From a checkpoint of a small transformer trained on Wikipedia: 903M tokens, 6893 steps.
Each number is 128 + 32 x the weight over its row's rms, rounded and kept within 0 to 255. Layers, rows and columns count from 0. Numbers have three digits each. The size before them is the row's rms in percent of the matrix's.

# up: layer 8 MLP up, 2816x704, rms 0.0561, rows 1122-1188, columns 576-639
# down: layer 8 MLP down (transposed), 2816x704, rms 0.0813, rows 1122-1188, columns 576-639
# gate: layer 8 MLP gate, 2816x704, rms 0.0543, rows 1123-1188, columns 576-639
up1122 100:120133144135133055094067187166112155110118114127074158113026164151128132152122086095146115097159081174118104170198080141156124165114115118061086127109121138152212098135134134131113150085115096
down1122 100:150111156103169141097158123130101155097143152108154155126093129093082143101154117099093115121098115105153112108115120083098159147194169075100097155102087163120132089131093116106172169132220176
gate1123 099:072123072111141135117105139127094138098153121100217215090179167124167114164070132137108179125092162150114142164119125103103082118133174095160160176170119126124090153134122135134151136146059059
up1123 098:134127050099089111093108176113092133051069091073093104147166050098174154080135141077060106134150139138126120172108131176098140118173155113161151144129156175160107200111096158175118139138123063
down1123 103:150114161129138118168120109128080191149114123140168168058161110152121122116152071116156112151128189098165129105133123127129076178077115075163089123151140164139112135090199090127119133206075118
gate1124 098:107076102100131127134106130119115142071180138088142093093128065113157178172074136098142169109089163115102103096106103105150095144110178204131108157140110140144077099144111155175085149086125142
up1124 099:100150146109116116144163170097190162144144161103146080125167092184171119106121148111127125092095138114105176139120073096063111163101151103065111146135131127113117110161148118086108167128114149
down1124 104:130112147140152130142137103150104160115092134134186086150101141165151092139108073134104197143121105170058133115149098188111128136078043140101113162130106095151137105149084153173197176126105076
gate1125 095:172052114090096103127185122064104162157097131134102111080157135140126189130100106083183085089116113133146131079126139078115112147122104143090109164155146184094150184208148065193072132108117110
up1125 096:082121165103092128123183086103090164113132040136098094143118093108121129151127153148086097131159181108125160110146156140118121108126124090166134153114088088126161113090089105211050144111110157
down1125 094:152089148079079134130090095119126095133161111125139130142100077123089151121172126143149195118133128134134205135122107162133148106178132131143078069139091128177153170117124033171077150126136021
gate1126 099:169171103124104092141128160182154161110099198121111118118120149167154063116110121183174114113096133087158173224140097077133175065116121113133177188138053112153144164061083135137132157122108117
up1126 100:099101102151110153155118108159057180094159077096119144152096101068134117136098128153148066093110137138152136180110099156122132149095171137136143127148117080162133142160141089139161157110102113
down1126 101:118120132033142122096133131176129124157109177120129157099088146156131109142185090223115113082135096144107105149146125142155086091206155189136132086128127176218163102139110182118125141082130019
gate1127 100:094103123131116119104147104130103180157112128125146083109093110094149138123171134088178141132128092044160080157132077205150094084152105121124118119112070105088146137104140123193103082104145126
up1127 103:121104162135158123123119120151122157111058135092149094163093078178136086141156108095032135130148149179132184139078128127131165132116138137133115090099104144155108113151126116139154143117118138
down1127 105:081128150103137120144081123143132146118181098154118162156198097146144077155124136148152171146148143111132089112104161153119122109083067161126149165114078177157098079150118126061100096138121214
gate1128 107:165130186181166126131131160128114087114066114080129113162145146118099116045148077099113108119112181144142107124092119188162143083151127169182137140061122124131148183110085139070167084098104056
up1128 104:066099127091087138105105198144109073214128132095177145101100119109176121130102155144090121123147032067168119160128144093139169159156139106110132091176159117171127084130127131100111108112163128
down1128 105:089091130074115051106128122130118029144143078091118094125124116117210167138116081127131089125109147066157104147145108163129138139194195095128151112146147107165135124159149066095145192159115096
gate1129 098:144093147130165128079128133124159137105094182131120082102103130106054156155131108068164146086133118157149123117149150103159158174112140084159112110167109101148116155143097131095139153164117080
up1129 098:102092145100130093158081093119121162146171111150120151115149149121162116141180108061139155164195182163112170097124094141105096139176139075133128113157121132188114145161139102067098158077148189
down1129 101:101114135080136154110146137141130138130125112095173158203100171125140156096093148122138135093117121104103167142140098170130181160121145116159155129120084172107135156112110088141074085120129168
gate1130 098:113147158166126157157176124072142137163103085145154112157177111171064092144100029084107182122154150113137092115133205141166148173108172073163140147080134109171180084108158154166149117095148223
up1130 101:118145162162120064087189152138096140190195170141170122110105123144173100088128149177117148093168160110135086094128116125122060120143171111093145182126200158159168178084079092093147160181166135
down1130 101:103111108142179135112133143086152117150162160137086167107085072041125150198160091128130179183166134102097142160110148204152124119207171109147145103153121153176161114147147078092163119126098085
gate1131 100:134171077099131118153129166166135109166142166130166156146140051162165166175182130053097129187140163096156166174088137108138074153132145165093197095118167126176144096114118137204130146133171129
up1131 099:115128076112125195150119173128099182183104135160111172150120108131091172143131093121168104185174181114078120131153114097103082159145129080161122108185157115073121130157098121067135155117110094
down1131 096:135159131150119100108100060136130176137115116134136064074058174092137144117127117086089120110094151135104113076166139122141112117159112112165105153134121082157179131093155173131115082118145057
gate1132 103:094116120137171108097127111137108160179117148184149154153124097127080127121138154146120111120140101108107125140129128110074124167126143130133141168126154149204100116076107140165098124101109143
up1132 101:083152088103120085167211096168151129108111114142149099136142172171202130192157091134124135169073180137164111134135137080093132201081145114171176134169142100129118178092135159094057167168114129
down1132 104:101133138091146157189140196075132098082133060124142129150150192128128146175045143106123113093158159107142121115126159117131182130099118030112133143136123132136124075174174139093100063108102167
gate1133 100:118147107126129114162155081079191187079131200124125147137143107074120110152134173114104107114187164149122110138145070119159134073094147115161162062134186079137137100151165200122083058167108146
up1133 102:077130183144167079120136148146124178180170059135094127159114141183184120137104147121165137122073146156149181094126167142090135127064103081149114195120080145160193132096125110118171177086110115
down1133 098:149137172167172125089133107107092104116099172136083116078118148120122148145151147145112097135050147120190124130108120115171095123098036147102095183208106130175104117103141130122122117060119122
gate1134 101:115185124150108144150155084115060143110122104147100120146177112122161128086122148117203091169189145137140079103132125142155126159116078121203132091061134147145136133173066161151110087162132107
up1134 099:119120123081158121128156178153166164190155092104093083089134169128173137169096103156130156105172139118102068107173131124107100100144166130177089136114164169124163104129161111105182108149146161
down1134 100:175166106106198125099177205143131146155101066130131166103125128101142120145135132129141156116177105173182168152154134155126105128182103138123138112197149108077181055109091083160135141153110055
gate1135 099:098167113113099124187075100114119103070151122111194116126103168138091142127131129162099106133126140104150141097098160141129151115124059117160095146160100185109129083162116157135114154177172094
up1135 100:125166113147138111119119136111134103094136165096115100127065169110139102131112082119150147159161163111178128122064180129137085124084117149054151161079118132103137114102144121139120171091121116
down1135 102:057152089112121089099189121096072093146096040155109129112151148148147132140126139162094119130121155095106135168107093101143111139137094105140154144115146126136068107117117137167149142130098211
gate1136 098:198116159095095140103126164154173106090091129184155114071120164150140123146181123139155134177145079122129166099100195180101076065107118164139083131071118192113109079146103112108151067103118104
up1136 097:101102081165091118138157131117090129166122082105116104119146115109111166125149148082050083145108169171102176137113089125119143122111149168124102180157111177142106116101115099150125087146163110
down1136 094:101110188126131141113127154116126139127115097108085159086153101145116119126137066136157121154173095125188134149113165128132150108111124170168131194161111124135138184122067139183154153191212141
gate1137 100:152166104165141132131088127150121117124143102130167152193124119087146097166130065133116121067145062117114160131139164195143116175117069129156189106071165111126148085121180173145119112143145078
up1137 103:121138096132126143187057065144137158144127136221155159159099151186102101093133116107105163111107139130061084117065119156136142088177106148116146190159155081183119159122149097092117149109092130
down1137 105:165124106134070102152148127179175185124085117137121117126110143083131158138134119148083180130134153181060136148169126173112141127160155104148110125158087139112153134184146115079099149096066203
gate1138 101:105125093177106084129109100133087197094178116077179117110106169144109066105088115109137168152188147134136112155107123117115133132111110220145136079110120115106131136106128117082117097124143145
up1138 101:099145119226092147126134120123108127142164140165103015123117165143113127074107153085116131134099141150134131135165161079165094103128184140147102131096123073164119112164103146079114120129120123
down1138 105:084130066186145124130119093105110090181159144144097120134138146156144109146152135187204186108136130165086200157119152189133106133133131096185102151117126142105160104175126162135204108067116152
gate1139 096:088117114170112115152129197168105194189114160148131094138088141147087091166225110123100112106152106149131144169136124143104121083115116140107131136088128114065138151158160124141126098139195107
up1139 099:113156138068068121147093073127161080142096147072151127133153101134145068130159157094144187087127158127062102114164088117138134129081072122134058127189142158123150130081139148110212122137082120
down1139 100:029146097174158149157141099132127174098165139127175124111099099195151140121108151208173077101149133123100090111140139164104151148133118059093039115075107136106119064195155132133103146096161121
gate1140 101:123162168102105176130126085134126073088154126113110142184162170094144086183090136125103149150204125132131112124131157181152096102118160135138134090137074120125152146155043139126147096100107144
up1140 101:144160123085147166137115074121163107129089060135090170095121162093133147137097098111146098085120217160135122172061086149061186119099170154140157145130065135162105114165158083144100159060148126
down1140 104:135120185142167109119147084087119115173104087113154127139163180114148088168200161093076134120118112140090122119132079117099097118182076137135121117138177144138093075126147123138129136127119145
gate1141 100:171154117106120205127123133152086128074105140092102122131126187154117092152077091166129156164176118163116157095130161129136119108186134102096033110078174073079051134106157139111058167107083074
up1141 098:129138164105104119119135084165168116117147103117052072097092115124066124104126164119165144090085141172119085139177174134172147161135102118117097159166144138133163141139115106131179091127159087
down1141 102:113105093122156139141076100107158146161139096089138147052163124123096084127128104045108075139145137119110123118135108135142141147128095147123108200134090152101106123130148102043114076181166045
gate1142 101:137147104123187117126156072068197109136145106135132094154146137153100199167111143161112156113134107109128084087150154172167132083154137102121158109133131104101098128127093154146096080152120156
up1142 100:147172155109119113160145082102131111112150119138106053135128139107126095098147129168088144148124107126115107162095078122116164192125211092102131145156112096165076178072115090075151115121068163
down1142 103:094203103117150158116118114117137109204149139130090131124116105127147153086151088139086141164128152139070125108104100060092162107134184116144131192157162122067114156156116129100188109149171157
gate1143 104:077115110103141162133127043116151124112141199129193143086119162074093139122102132156153113140154066141126134100180173163157113140130064122141100075142109105128116119103101156086094121130081112
up1143 103:146079126125092164189124155111129172180166100081110177099071099112154163107092102118088182184112138093155124128148083191102109160131135123124139101211125148081107165129087102080171161084067163
down1143 104:156129128124092185145148108075152096132143163075114115157167093173108171128141107151122136171137103102124138134138122069119123175175129152164143151205114135140131154092043160092143140106134087
gate1144 101:162164126069125170201108167121106128165182167103150080079140125172104145185117136074129147137184173137151117133109128154080117142135117136098122074102141141106168093081109118098145122141102094
up1144 098:173125119167129188147122121138130176097158106122103105152178134130168075154122174132081113183204135118146185127128129133119135108114113123138088078109113148100074153169170095146095144098182115
down1144 101:120121088085129108178094096143116103129055130131124058132116125120110118147084084097166112125098098162138099111130133068090141108087156116103163096129138066137107205102110150096120071104042088
gate1145 103:084118088097077109157175100126126140100139160149110094125116103148167118160134150175154128126129159155145146144121110170192110115120049121179148071140133163105152093203148190137111193144098145
up1145 101:102093094116087077125138090136102145128196174115130143060111104144149147148146129141064138198126108130190109126159165122084131174153138091071090113161150064133095189061146054159146121153132110
down1145 100:126138069114051145194120140130141120144089195123132114142116084176179127192110124150103092118099147072136186092088114109155098129170146178120096155101143130136105187131132159107162094102147151
gate1146 105:121059110148060150212130084140050133166164099149126095142183154146165126094121113099070162169106147116144091153115152091143103141093221076126139118138121129118117118116127166167148130175108102
up1146 103:155189161144167130083143156103112103114137087130167137171133069143110154137152112096103137141108123122148129135171155117072129151188111181153106150148110184159115163119169108098097090156091132
down1146 104:162139151160095103085124130127174131151152100128197194137179078128101130106195132153081135120131143129145132138148174142172074165160143127168140128118107122066117124103104178128132121105178052
gate1147 100:065126122168103132100165154184163122093115124085162127141143171100082148137150148132148068196167167178184092197148157059141069120108061152140117166118165142137128150113119138159134164155172169
up1147 099:150153169111106122116124095103166082155123077125089131099162134152033129112111197089108120161050126137130088091152074172146117092110116092153188159196110176091114109143182092080074174143098135
down1147 102:146154102166141121107143127139129163141171111117123186102096088084158147141156131090122044134093119149113129114150130116096123121149158077131129146122111099080061180209105107127163193110073100
gate1148 099:130113123124116140119100139156119176156122153166105145123107205137111118172176130131117130115133141160106143089124088134119090109098175122136126168137140184167199135154077143165126091119151155
up1148 099:078143134183128120193183114159173135072163111131098078096098126201104094100176136107155091126150091152157130109113108183182178143043137125099146105159129129078118181108167150084083156208151165
down1148 102:077171102090194143108196130107149131178140089150183137116162132162142142112114137114083093146125072162199133130070103122131132167111140141122092153081076071142140163092133112145107129186150118
gate1149 099:113153156166130132164146066141119127099174154101141152200072153092158102045095119060155110108187131145100110144166135148206090122134102097171146139158070129168104096078119103079078060135088102
up1149 097:041139134152129107114124122149174130121122160152119104130080154126087172111139160136128106080138190127158115146105121178086121114132148156151104083133145131078135117101157114117128141106150153
down1149 100:183127136076118087073140156143115102095182136126165123153160142106174090058175174075085122098129125120149093114134119149121181140124087064090078085117110127128130124182151108090080135153052166
gate1150 099:154144175149119107182114157144197145148150120131095107132168189103105111157105099146133147113148185123142099111115083144078106122064184114126138104096121148154113125103125129190084135119098107
up1150 102:120115081134085112077098124122148174093123077144167093137074122154162095125059150127167151133121134104144090129154150127143097107132115089137169089111096102175166150116123160125139131126183155
down1150 099:159134138126146135068098139163134121046090212084097174161150088155100154116134116147095129153071133151154095065141121150095156207144138099099109068094121111127124089027126161136163061102158138
gate1151 101:114150085167113138191146169185093112049159115075124146072146134080180200084167140125106115126154178144146139155085107165154116131134148097129129156127109219159134161136145068153078138120104173
up1151 102:124129087086111173154111139165045165121093124133145064109157155114132123179164144158109139124156150124090086137122105152192113092150216112147069152114096067120176091123136094206148149100156135
down1151 103:109155099167126129151161134139141061095106103093105144109149185155100099151127122128175124099111129147080146218122057108117116135157114136109122117112138113110118096110162129095114060142123147
gate1152 097:103110112040117155177113127180164159143079101106078137143129080186125165084064146162097166110083124078105135110129091090122153154109154109166115160143103175188040087091180143106099156143129134
up1152 098:164063145120158138098138124146115086093108091139153188175154177108109221089132162051035116057052115115119104092139176190188205109077155115140113095089117090155145167111060148106102134138119093
down1152 099:089143196142191157117094089112156167108121144122178196190126109099151088123111107098193095119145129103183111074142105183133155110123114087147116160190219101129168169114140119088111115163111023
gate1153 100:108165144102145155170072067135112159110103162088138106170080090144135208101098126164127135127121149060161128102128180081096131146123175146104111121116100113117174081140102136121181127146157161
up1153 098:144152115114189180104117132122171177129104120135116145121140090088165107112128173152148122143110098135110095131153100086130102073087162114138089146123124144166193113171153083194188121163145206
down1153 102:178098180128159148155147166162074144096196101158111045171126087108179161089099090148110125165107028082134105200166113107122123127109170131150157104130112235055168173120086068135117117133136100
gate1154 103:083199121098119116169112088106125121122090123067121110146151069057094107111139082143113114143175133150124158109100139155135131127168048160121111107170187139097106170102117138121138041122080114
up1154 101:148070114147101159154114135173067148206141140094144123094138121154068152125090179144108133149132089145141147140094097153128115121099154152147123119093104111143100069086119108109075153112144124
down1154 106:176124165085149122151175174103157111147166172144134141139143078105110117048146142157133141179146171130085113105153079153152128161100061094129171165177119155037134154157165151190105157170136156
gate1155 100:124142105115094120105155138096144137114131163124142104177059155175154170101147133139122147203096081103208107150160115130093142159135140106116065182156153113077087123154175111206154128087124106
up1155 105:117079173130114129062088066129162129117145146200130101093069103182147132121061188121149194140125108133089104119142109064142156132103118140126179097142150158110078145139044103147140147104098117
down1155 103:108105126132078133103124190093108081114074147147150122160164148055093134118146151132093123163101175108183168106167188151152126117166100105095121111120078079117061137071130048104205081167142026
gate1156 101:112083146115114127161057118096120102113142120124173174176058096132131131131106062069053089144104108126146101136135109081111180119115151113157155172074128199160162072100140136107098164168129146
up1156 102:108122162058111134178128183062139094157229083139161122218125093151142119163151124147121119139091132123177123130156151094187108088116125045145115112102149112124134117066085074168089157161102163
down1156 106:104111184063137164113107162123104045104157118142097183187099073162120111160130119131150127112136153096134176164111108099117100126076114087102083116150116115170178115141126116124166085160170253
gate1157 101:152124034167188127144084148101090147061141113141089092113116156084091100098110169143130121140114121160144168113156150168089180142167107068113137119061112133125130144159120110143165138122150051
up1157 101:097093110146189110131118063110093133133112055124128124089117195105179139148121103122119112135090102135103141189106182086128109203112111151123106100144131169136074122175098122114171139176198170
down1157 103:151115102133150101184134091147108103199119082063108116097146198100131125085129091114132151145158170103079153105183122096101104171111137155163125151135140149102148097157082087128117117122150107
gate1158 098:132123146174078159178146187189153149136119116178096053125117164102118183121125140122116135174124094140158146121145129139156070099132141155105052115141128145122156106126080086117121119131148124
up1158 094:178114131110128111104109128138142123119085130112112124129147131195152103150047152156051102152097144130145103212124101103154077152150058118122113150172145135157160109145107171135120153121138135
down1158 093:126102161160178153093135127122046127107029096126150107110159188086113134132125108134101186059150178147146169087153101129158191123127157109141210114117204086218123104131124137117076071111088140
gate1159 105:102124098154125113137158127113076109148132135185105124161165140083144182106109113109143123135158134110168154160159118135164164173139170138097132197126093209117143092107168126081168129147139138
up1159 100:122170128125141072089044143131184182130139136096124141159107127088147162141099083141179123123139170133086154104167155104197141170139109140072174091111066103166251140095155126144100150078101139
down1159 101:054118108077103135077163107123188109163111080133094123126125053107170142115122058159096160101102129093079100084162103148094114078130102131203149104075076120181112082094138077115115143155127165
gate1160 103:137102124116085196132107103158139134126179116134089092175163141098117143181080124115113136049138184097142205104159177136100122158072077154162124089105087152097111138094140143096065094032199175
up1160 100:147094080096117191128169093167087121053108101112118142119119134095090092116084148123146080133133146109113138136132098151149102123078157121142153189093088134135186145106151114133138137098108101
down1160 103:124074137080127122094108146077122145144127124102198150209109164187169107188173105109165033169114106155150120085132169168116124064110139115160114133088129097157156135065124135090098146114064152
gate1161 102:106099159115112189163072152145195119154163080117132138169143114102113133098162102102159084126181096091122200080126178148149110129160083085112121121085088093094161138130169168146125114144119166
up1161 102:094112182153205086100162208119142107070154119141133194120117124149046102117134062142146109114100068200151118115135104113116141116138159143067165141122116171173098124118124168138175127086152059
down1161 098:131088181118052110142071105192075104054142095099064129108100199120146158115079130121151119064143106169126117167093130149116179189086146132166093144098088150157119094150085159151124090160113218
gate1162 100:171123122172175090143101115094119099137167089182102171094110110123176126148130147094165118065062116159198114105131129126066174130158087149133101101130093165076133170146146103150116110123132141
up1162 099:052145159112124137101162128078111188101078073154110133093136132149113127104177217149157126118109135146103117172195139127105140120162019121153166131129099077112097140094085125112155134149133097
down1162 100:176092119167154162063094114101128141171136129092139166125141140109136097104183138151107116105202118146103105194133192131189091168154116084134107111076120173065119121098112174182141123138114120
gate1163 110:138124147157097136121141148221132112154164172129121139164101110128131140117111096114095091130147116152132170105153114150112170099114130099140120200162132079118122154117158096134167197152134129
up1163 109:080080129131086156144185131108089078151133128103129097104144105069187113137131131159093142110132153130139109148115156138159108136122128155133129199161139140135098121076174133141159174112128132
down1163 101:084118193116069113106084120114088102098138108176099133137149066087086167147111158083133075130115100082105062110161151145089147099102119174097096167114125095152154059135182158126118152174163113
gate1164 098:091103052087143122074085124174125086116116148118181149122174077106206117146162080162147154143099114109117139127151119099134130076200099134127175123151118174165134131072151096223143135161127148
up1164 098:108122177111079079130097132109109146129161120165138087120113176170168046177074128142060141192103128113137140133123121085155105148147097095136140095123176106141165187101108157126147118072159173
down1164 100:087078155117147149126128064107156122125085178190088127061155090127100130143152147169098119130151113071114121055092122116131137116142119145145150115141156115148171142154155158196082085160100158
gate1165 102:109120122147065192082094126172128146141181138072142101175050153096123195194089110110114121118089147118143140155147076103085150110121088119141112159116128162068108061169117182153105112149121125
up1165 101:090162144102165157107179094202141071126145115154136116182091050123129145112118090125064120149126102142151105066116155176098204134153173106084087180150107153142131128110157138087125171157134181
down1165 102:155177110075125119095137120115074143099135149128097145053094147156160122149116091117121189108145163162122176100137138096118106138122171155055077092134130108147174119068089081128158161161168140
gate1166 104:118143095099080088095113094152154112142118136131064131128130157150096115137163146163106189111117184106132153119106168124160134138109159120150115114141166093094135105082215150179120149113115192
up1166 097:151096073116110089120166106139104069140168098150110133145141113118104156128173130142136137089068147202136096090132131107080128121131180117113111082114152136139125109110103164126093112181138158
down1166 094:098091164071138101068113181148184114183144154108114176144131061118113123145217153159121086065169161152121153142078178135140161100135167123158064102161175071161098117153136146151126161166079232
gate1167 101:151103126121139111136078127128119130144132133133171091094102113069116162145121156123129174167168127150082126050089176092148111115152188145153117103173102070114096167144097152105082106146149093
up1167 096:130116115130099101163178134163108136139105101143130121121148142130164116123178057121084117083128207164107116128134078138115122178105148153119144149066094138100105071147153105120115095137095142
down1167 086:104211142085163109082227167182134125156118175139113169097159113184109133162145115173176151135152148157198083117138065087156118206127102109119098153178105135114150123125157069080075116128111137
gate1168 094:112165083125121057139174113139124134108140130162200129142115198148164144091090106141088100146067147097147088140091138134200148179089138156160170181190080129133067091128139082101113145110195102
up1168 096:101109202032159124110152155132116143074193164093127139077155087130101091077161160142086199190133115183106170166109154069160182134111106118163112138093135131118135135123091145081107109158078036
down1168 095:096082139218138076162143218108130117097155134090094076172094121147087145115117156151175182150101134083087140106135110143122210129081110113087125117137131080117141100107134119126132142102074203
gate1169 098:094081142104155048099114130170155114143129165139170148177164145133144110132120128118145182162107143126091163156157108063079144128116118096160149131142169165142106144136167071103139125085053151
up1169 100:135075160093068133097049158117151147164156167151133072091051127156169114157111149138125135074116129088150063161024133120140103095121117151123184133137075142121129078093118098155129119144129164
down1169 100:131119130160101094150141112181110149111133128078108079126169040117150096135128022137195079144118117124122150171106098110116137081131096086116103137121096163162080171116101184084119171090071098
gate1170 101:153162126112110165122146088144096129127161155064113109137136183116130126154135141120165186144154148149113124111128120145082119132125185195129073081113072136101122126058169104112150104171114174
up1170 099:108185126126128115119099165134125194125051167136132144087188117096129099151095138110169110143152107109147110127191081153146185128166148150148136157154186216133122082149088130118109148081178186
down1170 101:106117111172104145153054127097084171120125161160120139128142141138085160086139110150117184108096078126127159095101132148150156100159203082164117074150100050116178113133128090116141124102139155
gate1171 102:103109128142066168185205081113098117175057115133142098140126124139109129144126093119127166134085153126084156147148126136090139091158123228148095144105088141153111093144056124171202178089070155
up1171 105:104128142115133099123061155164116102158170132029101142112128123162141163085134073121084151156132137081130113154170129138066137141097162145084163162123141106098105131102112131085128149155110117
down1171 106:144133086102091163108128075084149076131177155136101157131114145087178135096061116135108099171117110084223105134113136122121151147149139173144166157065131164140136122126129107138103132125118195
gate1172 103:121146093042101169099129056082129131132155132131124126109151105071153103106160127152131136203116115131196148115117126131159108183104057096141120157207132120133127108135143123114166145163123084
up1172 101:136124077121134141130180152086111090148135138191143085117094126139082111179191142038152139138128133161120162138108099127197121116149164152096134151139107124129121087133137146163111113141132110
down1172 104:154122079108052168122125180121154192093096084130098070101085130092150150184113095147124149178118075109153139145113136091153188093140186100134163078147115118157092169157092130155170078092023085
gate1173 098:137040125098098125138092147138129095199109118086157142165166203094088205122146118130131130127086143107159179158133091115066161098152168135092108142159134185117164127099068141210151127084112137
up1173 102:163096091124110134107078100127186075102182122119147131168113090114167163085163154182093117138146168108089083142144147101148098097114136125145115138119122088140130071184166128137115111103104117
down1173 100:181113139114184152072099114112200135141207098173173110139126085109093153139177057116121106120124088175095117095079091081136075133120121076099065128103173130172090127171192174094106050178131161
gate1174 097:118096149108111141150123130166141091156155096136190135110161125123142162101125075163170131147132083111111109127165108147077180107102135142128129106109123167106102132088114097076149133115106099
up1174 100:150081133112098139157104105194097168148177129102153106084157166070165131180054131096135112149096144111114107186158141131158148080111107093149138132095103109129079119093056123089139119098110099
down1174 102:134128180155111131071142138127142113152102161116155146090130174133154101169110163111128120143135150179131179140141113069146153151108176162106174110103090086068126127138119162138097094157110154
gate1175 097:115112044130095125127135119146095126142150159103148122107118112132158078122148139136164141144135112102162150119129180108179130132162140134079144138152145139074127144137119099156108120114101092
up1175 097:079145113143162144095178142131157171154082162170090193108134104128131053088115121111166122148138174135136121153191134152106173141158103117128112108069176165089098117120112080115080106106082132
down1175 096:093168161129173138137114117118068111147159128126178121131125130038128094158077111102150102119132121138106112085174143091212098177116149134141099104108130136119192149153111125126095155148104220
gate1176 099:095097104059199115107209159157137154166065101140102110118163099155144143082161077094144136098136090115163123135145118153141137160115101051203133113089165144137119131144097124135150161084132140
up1176 098:116081091144125110113129111109172184111085142086140078125111174139102177077106140163154113179147108107126151152098162097094124102103070193106113118115132150054130193109148059053138097179136085
down1176 100:145128070158096136094143180098126146113145143126128095115118181159142142148123183088099134117093074115140137113105164070116112143176063063103113111133084143120082086143144099079132073179139172
gate1177 099:135130161126060144133115114088127135121106124105119151155136107091114110117161147084141137126054133098138159124141067132133103100163148097135151108215154138178134139177104094105165062090109078
up1177 100:089147113141150114096128117123083133193185173174109091103075149137109144128116158134091092147142126118168116099143134131187113165070072113129153146085113154137113140109114113091122159167123131
down1177 098:157126116111115149130132107131100114142128147117072129117091108096138089144087094123191074108090114130126142133091167140105142114133097145142099098125172068164097185101133119106079109135138247
gate1178 097:120084096120110159085136157101158123131100144075187157111116127117087116111100104122176062146183052178105149080120148113165098155144101141113158073088127104084148131161156118131153119105109188
up1178 101:126079120135119161119123134145118144119149125097143144097157095131211144058195109116149133140124128140092091164171133146126161105145163163161085121149159100150153136144155140078163142148102028
down1178 092:108090157177064142154142183100086130095113124123119135065132136116132113147109072145209129164137162101119143129128127082114134095091118103090195182183143143129126110118096140044130125158144059
gate1179 106:112105069219095061141136105095171064165111173124111179149064153095149084112144158161099091143136159114103138085159173108109239180087163107093086158164087137169133163173148114134130135116190218
up1179 102:146101095139157152139120142109114110161180176023195160099139172145164154147147158144118126117143125137129135081101170165080108142067114104143141156118066172186152142161131138118145075095088073
down1179 104:172059106128072191153130087089129145155155148131167104158171116127111082214155129133109108126117109125129118136108205123151118108100104138175154097153086128100123133098102173146143123114122143
gate1180 102:122104193126094094140079130182084140138132159158143125106151129128106115053157188106082148083178158102152120119125089103148130123103180085132076151137150117160088034135107147190144154113103100
up1180 105:124093080125082170094118107094177132146104126086117151130121122134106111167140070119198112124102160143116139120116095162101165109119067176128115129151080158134216160136139175071158105085104129
down1180 098:195125125135124134089174054086165140153110146102071043154150083146115144160133122137107141107153122139100137156141099150147154148152093126116151134135145128162121134098113084080159128160147238
gate1181 095:136090130150106150125099175126116133131141163118171100098146104084140161174131154124100218083045097107076149148139161174074147072146167149161091124120074078128111068130122188139120115123147113
up1181 095:113159073164078102117115149140126102112133099156073141189092081111091074178116153100135131119176160111159109114135108088128164159167152112135149154127116110108131096172130118087119137113120125
down1181 098:122098119125118085079043035146132162116143134161113169074170180141113193076105096190101139156124168079214130148106129091051248135107093153154137168152120149140120145092120145101140168115177123
gate1182 094:182101168156091168112121110104142181125066091173105116142136154095098109092152163168119075076146174154142064156133129136165150099132107080107105104093130112108069161135168129154091126132120138
up1182 091:114126156167202095135155074092148150132100141157126198093155106147210150080132157124100169151112173112113077135147181143127131148090139128113107122166157117120136189144193164058128170137136151
down1182 093:115170133175118201074126112135135105112147089133137157128095181152156160091104065082182117106138109072158167124131179152152133101133096136120061101155116138133138144206146140129118120065113000
gate1183 104:110099119112118152137070089144102154176192060122114154188142166170114094142125121145069101162128132148123166150157133141170138136171098165147105095136129108128133041134109059125124092116111169
up1183 102:114147085115107125129097118147162116114146102139050113171157121101097151088134102153142130094194113113102136100109108189125118072135121145152124126133112100098039098113147125103134095064141142
down1183 106:128149117131159172158183112091153125110145130107144125076113132186095106132137171084102154118133172153086114104089072147115117093111112115098089063117155120140116096149149095108170108127123100
gate1184 096:156089114130064124108139130164117056114137124120166136127127070073059150125120148096153160076057118155160042122125177122130118090150158129111159143158094159145147123151135094168088111118142073
up1184 098:078148148110111141090120096088128121098163114083000105147163120140151138197111069081144088162147172136129189138093059152149114173152124136106123117100112171108156129193144101199142165130143208
down1184 091:068126121099086149150166166104174116162154121149103122127126121094078107132111096100192172162193168160108146191111080161114135151098134116096137116203098139128063125123128133188134128201151255
gate1185 100:184159115077079140153096151088164063117079114111082158168115140080119110132160159168106114144071128067114131139068114104148125153142210131175131136106141143126137130115091080126082136158128188
up1185 101:149120098120143130082102115171071159137072103139092103109145155172151095156199094146074120139126109106130135122123159069143110148088150152144142106164155175122095154100140184138139173122182177
down1185 097:117149097172083162076214100089126111203073092103105097155104108145148139081097147111091089143083088054140150139096174111115146081126145194092088119116158136167129113086105150097118194140115108
gate1186 102:152109059145117087098131158171148116103129129117076135162100156083121128173073159106105145171128113111088145124149131165139091093083221135151132092148119117102190055090131121116103147127093022
up1186 100:089066163119099151127103135141118138051106112144154130155113121150140144093170109151163094105207104142179061192163191167162170189093125143108124176120148167116122161179167103147125186108105116
down1186 101:140138181144113184118114144101141130112144122172188137199199097143129150084054100171147081149172153190147150153127093125125123096126089097100080175126179132092118094189152168168144123109151179
gate1187 096:077135092134155068118128162116162166126089097122114105112123097042140124106128151127126159121088073133108113156092077142181119148118154184173089139023112132063101109124121130111139161143140152
up1187 096:119097142104099101137104095095163126126106091090147114177113079172171098102162107176134156121173134134125048146142081112153103157130123124199171122139117080202156118106099100121180167122145124
down1187 098:081157121126119144122114130092121141135129140139106178098102152116179128111123079078170085140131000119067097066137102119114130097135114182095123120101103120196177159115129153125139118134133000
gate1188 102:070147157139143121156143114171055074151099117144146156110098056175132093168138096145114149164183144104112161111103157121062122202142107128162147066076077168154122102103108090129028167158145142
up1188 108:098096118127061154133124135150132114135151151138076166101127114147121132123130093102105141166111084153125160171130104107148115227109105154118160112102148159112095093105115095041112072084135121
down1188 106:177174116095080134101109124084186102136124186067059082099160142111130161129140181131144179160150123096138134198159174105133122090124089158158093111191132111128122090124113100116138158152130071